{
  "n_layer": 17,
  "d_model": 224,
  "n_head": 4,
  "n_kv_head": 2,
  "head_dim": 64,
  "d_mlp": 576,
  "vocab_size": 4507,
  "activation": "swiglu",
  "norm": "rmsnorm",
  "norm_place": "pre",
  "norm_eps": 1e-05,
  "positions": "rope",
  "rope_base": 10000.0,
  "rope_fraction": 1.0,
  "qk_norm": false,
  "attn_scale": 0.125,
  "bias": "none",
  "tie_embeddings": false,
  "parallel_block": false,
  "init": "orth",
  "init_std_qkv": 0.0248,
  "init_std_o": 0.00398,
  "init_std_up": 0.0248,
  "init_std_down": 0.00265,
  "optimizer": "muon_variant",
  "lr": 0.0109,
  "lr_mult_o": 1.5,
  "beta1": 0.93,
  "lr_head": 0.0061,
  "warmup_steps": 200,
  "schedule": "cos",
  "final_lr_fraction": 0.1,
  "batch_tokens": 32768,
  "seq_len": 256,
  "doc_mask": true,
  "z_loss": 0.0001,
  "train_tokens": 192400000,
  "steps": 5872,
  "dataset": "wikipedia_en"
}
Each number is 50 + 12 x the weight over its row's rms, rounded and kept within 0 to 99. Layers, rows and columns count from 0. The size before them is the row's rms in percent of the matrix's.

# layer 6 MLP gate, 576x224, rms 0.168, rows 266-275, columns 112-223
105:72 68 46 70 71 54 55 56 63 56 77 54 61 47 40 43 40 50 28 61 57 59 78 39 50 63 55 60 72 58 42 15 46 57 62 52 44 35 45 38 57 68 50 69 56 58 23 48 40 55 52 40 41 55 45 46 57 45 56 51 61 40 55 39 37 31 59 50 64 53 45 70 57 56 46 56 51 35 68 48 74 54 48 35 53 65 55 43 59 49 58 27 55 61 70 35 48 42 41 58 39 45 67 68 51 28 48 50 41 41 63 32
098:59 37 68 36 50 69 53 54 42 65 62 74 50 63 73 64 56 51 55 51 42 68 43 30 30 57 54 62 57 52 64 77 57 43 80 51 58 42 50 45 57 39 32 55 60 59 50 52 44 56 71 35 47 58 63 45 66 33 54 45 48 35 56 67 49 23 25 52 40 45 64 67 39 48 52 53 56 67 48 43 50 35 67 67 51 50 50 50 59 52 36 41 46 49 46 41 58 51 68 52 29 64 61 58 52 51 42 48 76 49 70 55
102:40 68 51 59 60 44 51 27 39 67 65 47 49 70 45 61 41 31 40 83 46 50 29 85 36 51 33 47 49 64 50 44 37 56 30 45 53 46 57 62 55 39 37 44 55 50 49 60 54 52 59 43 43 62 66 54 60 49 48 53 39 59 60 53 33 39 40 47 42 52 63 50 44 44 49 67 23 43 59 63 57 41 25 51 71 47 19 52 54 69 79 63 61 47 49 53 41 45 67 66 39 61 36 46 44 46 46 38 50 45 51 53
095:45 57 50 65 59 75 51 39 52 32 51 61 65 49 58 66 27 42 48 45 40 51 56 54 45 39 43 39 50 46 56 70 60 30 66 36 47 41 36 50 74 47 41 65 28 57 43 18 30 43 37 46 46 56 49 47 41 47 66 34 55 34 38 25 72 51 41 26 51 43 48 59 28 51 56 55 33 39 72 35 47 71 46 59 57 40 56 51 33 39 37 44 47 66 42 44 53 51 72 59 65 21 51 52 70 74 53 58 48 33 43 62
103:42 38 43 41 30 40 73 42 47 56 41 58 38 47 50 54 42 55 37 36 19 63 33 68 38 51 30 42 60 34 55 46 60 61 70 45 53 56 65 55 54 61 46 52 69 47 43 40 62 46 53 62 49 64 58 51 37 53 57 76 53 50 42 66 38 50 67 47 42 73 48 49 50 50 31 35 26 54 52 42 64 53 29 26 60 39 53 54 47 53 47 50 47 56 84 42 61 48 41 38 54 44 47 51 56 58 83 58 46 58 43 51
097:60 78 56 43 37 68 48 59 52 50 37 49 55 52 40 37 42 67 55 40 31 58 55 68 33 44 48 36 69 31 61 60 41 43 41 36 67 43 57 50 55 64 34 45 37 48 59 50 52 42 62 50 62 58 68 56 32 56 50 57 34 39 36 67 49 39 29 52 32 35 58 54 29 34 36 45 30 52 74 34 58 61 52 54 42 46 52 51 76 33 38 46 31 69 62 76 45 67 49 23 40 44 57 68 38 53 51 29 35 51 78 44
101:46 17 54 38 67 41 41 48 54 48 37 56 50 36 32 61 70 44 61 49 60 49 82 59 30 50 54 28 37 36 45 60 50 27 47 67 49 54 38 47 45 72 58 39 72 52 43 36 42 63 51 45 58 57 44 51 56 64 55 37 39 51 58 59 42 53 55 40 45 25 61 33 50 54 41 53 73 44 57 54 41 52 52 47 49 57 37 65 45 57 50 55 53 41 67 65 73 75 40 58 53 53 77 48 52 32 62 71 56 76 59 44
105:29 50 46 53 51 37 73 59 34 45 46 34 54 50 58 48 50 38 59 55 58 42 65 36 48 54 44 48 53 58 22 57 66 53 46 66 58 37 52 56 48 40 53 48 40 50 44 50 47 68 62 66 34 49 34 44 35 50 36 50 53 68 47 61 44 27 42 46 79 62 69 38 50 67 50 77 33 56 34 62 52 46 40 45 69 50 53 66 48 54 65 56 44 43 35 46 39 78 51 33 43 62 27 44 41 53 53 47 36 63 57 38
105:43 25 58 26 25 67 39 42 50 57 47 54 13 50 52 75 56 61 59 57 52 33 56 44 67 43 50 55 41 48 58 60 62 73 41 49 56 57 47 57 48 56 50 29 48 50 53 40 44 50 33 28 39 41 46 46 53 42 55 54 65 34 79 52 41 62 72 43 64 62 52 36 60 50 68 63 48 57 41 45 39 35 53 48 36 51 42 44 54 55 35 50 48 43 55 53 60 39 30 39 55 52 57 53 56 41 62 52 55 50 48 47
101:39 39 88 55 58 38 44 24 39 45 53 47 46 46 60 45 59 55 47 50 27 63 54 38 40 59 51 69 61 45 36 56 55 72 62 63 60 68 53 44 56 81 54 38 37 63 61 36 65 43 44 37 32 47 53 44 60 65 63 39 34 25 39 38 57 49 49 30 38 34 54 57 41 63 43 40 55 20 63 50 58 35 56 48 61 51 63 45 47 44 59 49 64 38 46 50 44 54 49 57 68 60 73 52 65 46 53 15 59 42 75 49
# layer 6 MLP up, 576x224, rms 0.167, rows 266-275, columns 112-223
097:76 50 59 66 64 51 41 59 51 66 73 69 64 60 31 40 42 53 49 65 32 44 60 69 50 63 37 43 52 65 50 37 87 60 52 29 56 42 40 41 66 54 31 53 43 61 44 66 43 47 70 35 61 35 66 48 52 56 31 44 56 52 52 42 22 52 51 53 58 52 30 55 39 37 51 52 26 54 54 48 67 41 32 42 65 40 26 33 32 60 49 41 50 58 45 34 65 51 60 58 55 54 44 60 43 29 35 71 44 42 47 28
098:29 53 57 35 65 66 37 52 36 28 58 27 41 70 49 66 55 61 37 53 43 35 35 50 49 37 48 34 41 35 47 63 57 34 75 42 54 82 53 54 61 32 24 66 47 48 41 49 59 26 54 28 45 41 58 35 63 40 32 59 62 59 33 58 48 53 43 46 62 52 56 60 47 34 40 65 47 61 53 43 46 45 59 41 45 62 43 62 42 69 25 48 45 42 53 60 37 42 50 53 64 69 41 77 42 33 56 45 48 59 64 23
099:49 53 59 33 57 60 32 59 59 50 40 45 40 57 53 45 53 24 38 49 47 32 47 66 49 44 61 49 50 57 45 48 66 65 43 37 48 47 37 62 48 44 23 25 45 39 54 57 52 64 47 46 66 54 51 51 36 37 63 29 49 55 63 55 66 55 39 50 40 63 61 47 36 67 28 40 33 65 48 38 61 76 37 69 43 33 34 48 58 57 33 40 56 54 37 57 58 39 76 48 43 60 45 77 39 49 70 48 26 41 41 49
099:46 33 53 52 47 67 61 36 30 52 45 60 53 30 36 61 49 42 57 40 38 43 49 44 53 52 28 67 37 50 51 50 44 54 67 40 46 31 46 54 53 55 43 58 21 46 54 37 48 55 29 56 55 52 56 26 72 72 39 48 59 57 48 63 84 51 43 47 45 42 58 41 44 70 67 55 66 48 41 51 45 54 68 12 69 52 43 27 48 47 66 35 23 60 61 42 45 52 18 64 63 49 47 60 55 51 44 39 37 34 64 38
107:60 30 40 51 35 46 38 54 47 59 60 55 50 42 63 41 33 55 46 60 50 57 55 61 31 26 56 58 44 51 52 55 64 70 36 39 44 33 46 70 31 24 53 33 34 39 70 56 71 64 24 59 37 75 54 51 51 31 23 77 55 53 39 62 49 60 44 53 38 55 59 45 48 51 57 43 61 40 52 52 50 72 72 59 53 44 43 56 47 18 33 40 40 50 63 68 46 72 58 58 33 51 45 48 42 32 48 42 39 60 48 58
095:52 41 46 58 57 54 49 55 33 35 92 48 71 56 42 43 46 41 23 36 56 44 63 53 61 65 44 54 47 47 29 34 59 71 64 54 40 56 49 58 40 45 77 53 57 27 80 52 47 72 54 42 52 48 38 40 58 57 46 33 47 55 56 49 41 43 64 50 49 53 43 48 90 50 48 52 58 35 37 49 52 62 78 52 45 34 47 39 46 46 61 36 48 47 57 40 42 47 38 43 54 61 44 47 70 57 43 66 54 46 36 52
103:57 43 39 42 68 40 40 43 47 46 45 62 73 73 47 52 34 57 57 61 48 40 64 61 49 53 43 52 56 71 58 56 45 72 37 41 46 30 48 55 43 57 39 46 59 65 52 51 47 62 38 54 34 37 60 85 54 44 16 65 64 42 52 72 41 47 68 42 56 37 77 46 59 44 77 49 62 58 43 64 35 57 58 61 63 51 43 25 55 59 55 31 25 40 57 52 54 55 30 50 71 51 48 39 61 40 63 47 73 63 57 51
098:67 54 49 56 41 49 53 63 46 44 53 16 38 49 50 12 57 58 55 54 54 64 54 45 28 59 64 40 62 30 77 54 39 55 56 56 48 57 39 37 61 48 40 54 55 52 47 61 52 51 54 69 74 46 54 38 38 46 49 44 48 56 48 49 50 53 61 49 57 70 49 32 57 51 52 33 68 47 60 40 35 44 50 56 85 39 59 54 61 50 42 54 64 45 50 34 26 53 65 51 26 44 70 46 76 60 69 61 60 64 36 30
101:67 46 20 15 61 21 48 69 71 38 41 40 46 36 48 39 45 64 44 64 47 33 31 59 34 44 35 61 58 58 40 45 55 69 56 45 54 48 68 24 36 46 72 41 48 32 56 44 32 44 50 57 51 38 52 51 50 42 50 45 49 69 54 33 57 59 30 58 54 73 37 77 64 37 45 49 39 59 55 66 60 61 55 47 29 61 42 51 35 51 35 52 52 40 37 57 40 63 50 47 34 40 35 50 49 54 48 46 24 25 61 49
106:43 41 45 44 37 52 61 35 45 56 35 62 65 37 49 47 45 41 66 48 62 23 53 48 36 42 74 60 32 55 58 45 63 74 44 52 42 61 74 57 56 58 63 21 56 43 27 46 28 58 72 49 44 67 57 52 66 41 41 46 37 44 55 45 50 49 56 85 39 57 44 23 39 44 54 64 53 46 33 55 48 46 40 39 49 55 41 38 37 81 57 63 64 48 24 55 36 53 40 52 31 47 46 43 46 60 44 42 43 41 50 53
# layer 6 MLP down (transposed), 576x224, rms 0.0985, rows 266-274, columns 112-223
096:60 44 51 26 31 69 58 44 41 68 35 54 63 50 39 52 44 45 25 59 60 50 50 50 70 72 46 68 59 61 58 65 55 57 48 46 44 59 51 41 78 45 46 49 29 52 51 61 33 54 67 51 59 57 64 24 54 62 57 27 60 45 48 59 54 46 61 42 49 45 63 45 43 47 49 64 45 68 55 25 43 36 53 26 46 40 35 29 54 45 47 25 75 50 68 38 71 52 72 46 41 60 81 46 69 45 29 48 11 44 44 26
104:51 44 39 61 27 55 55 55 59 48 39 52 30 76 38 62 67 61 46 63 04 39 61 64 46 57 59 46 64 42 35 60 49 55 50 46 69 68 42 52 52 50 46 54 62 44 46 50 50 58 44 58 61 50 40 35 60 50 71 59 58 47 37 73 68 54 51 64 48 38 28 62 36 43 40 59 46 19 59 77 50 57 53 55 32 49 71 35 51 49 41 42 40 65 56 52 39 41 45 40 59 64 40 41 66 34 66 42 54 38 43 40
100:69 43 51 49 40 24 41 62 38 51 36 57 34 50 64 51 52 37 52 42 55 56 52 18 63 68 55 39 58 59 62 78 49 42 40 49 46 45 50 72 61 55 57 63 48 56 57 62 35 34 54 49 65 63 40 64 45 43 56 65 61 56 51 40 53 64 38 48 77 45 51 51 63 51 51 69 55 48 57 47 64 76 44 50 39 57 76 36 58 21 54 45 52 66 56 37 31 59 31 66 61 11 42 49 39 53 54 60 62 36 23 62
095:64 45 45 42 63 49 63 42 43 63 53 42 47 51 66 42 59 50 57 51 68 64 58 49 44 73 23 50 54 41 51 46 66 33 51 45 43 61 40 42 49 51 31 79 57 36 45 47 57 31 56 52 52 42 47 49 44 50 66 43 45 38 42 81 61 39 56 58 57 63 26 48 50 60 37 39 57 43 68 38 53 60 34 71 57 53 40 49 69 36 56 47 47 66 19 40 29 40 70 66 30 28 61 54 39 82 44 55 49 42 47 52
107:41 44 64 37 37 33 45 59 60 60 52 71 59 26 47 53 45 50 68 63 37 77 44 60 44 33 49 60 46 28 54 38 62 53 41 47 46 62 39 37 59 58 53 45 48 63 26 23 49 31 23 43 17 48 57 56 30 74 40 51 44 51 50 12 45 58 45 77 57 52 53 48 46 49 54 41 20 54 62 64 48 44 38 44 62 53 49 67 47 71 53 52 41 25 52 62 43 55 35 62 47 46 57 78 56 60 51 50 62 73 59 47
092:52 68 78 39 36 56 23 69 53 56 43 30 43 44 33 65 36 42 52 30 63 65 53 57 27 57 44 42 34 48 28 48 50 32 59 45 62 49 45 63 58 39 42 57 40 28 60 56 50 37 34 28 71 32 48 53 56 62 55 39 29 26 49 32 40 47 54 57 39 31 44 55 48 48 30 48 31 46 62 43 44 30 60 53 49 47 31 50 21 51 41 46 39 64 56 72 56 81 60 52 63 38 61 57 57 28 50 66 50 36 67 63
111:50 67 59 52 50 57 41 50 71 51 63 39 49 24 51 62 36 28 42 64 40 69 58 46 39 36 15 63 50 36 27 52 34 61 55 42 31 71 57 57 34 48 50 50 44 42 63 60 62 41 45 71 45 52 65 44 28 48 62 57 53 64 48 12 58 49 36 46 76 52 47 44 42 49 62 46 49 50 69 63 52 57 39 44 53 38 39 58 60 76 65 47 41 49 57 55 54 72 56 45 69 57 62 42 73 48 35 41 63 52 30 47
107:63 53 48 64 63 39 62 58 45 53 48 46 42 29 57 43 53 25 54 32 60 43 63 44 42 31 28 50 56 25 70 51 59 56 56 44 42 52 43 64 38 41 55 49 50 40 46 43 29 40 31 41 71 38 67 30 59 46 69 52 57 56 50 63 49 34 59 49 46 54 37 56 42 39 67 33 50 38 46 28 53 69 46 44 45 61 30 49 27 43 51 48 44 45 65 54 24 51 37 63 55 50 58 71 54 35 51 70 56 39 56 50
102:48 46 44 64 58 43 67 48 40 47 34 49 44 74 65 41 56 62 51 64 83 49 43 61 44 36 42 58 36 60 64 43 47 48 67 55 41 43 37 48 59 63 35 39 57 37 50 54 72 28 61 58 37 55 55 57 54 59 60 53 60 48 35 60 45 52 41 59 51 52 49 59 43 80 59 57 55 55 58 64 46 65 60 64 65 54 43 80 24 38 55 85 53 50 59 45 59 65 76 50 52 47 42 54 48 47 76 47 40 50 42 68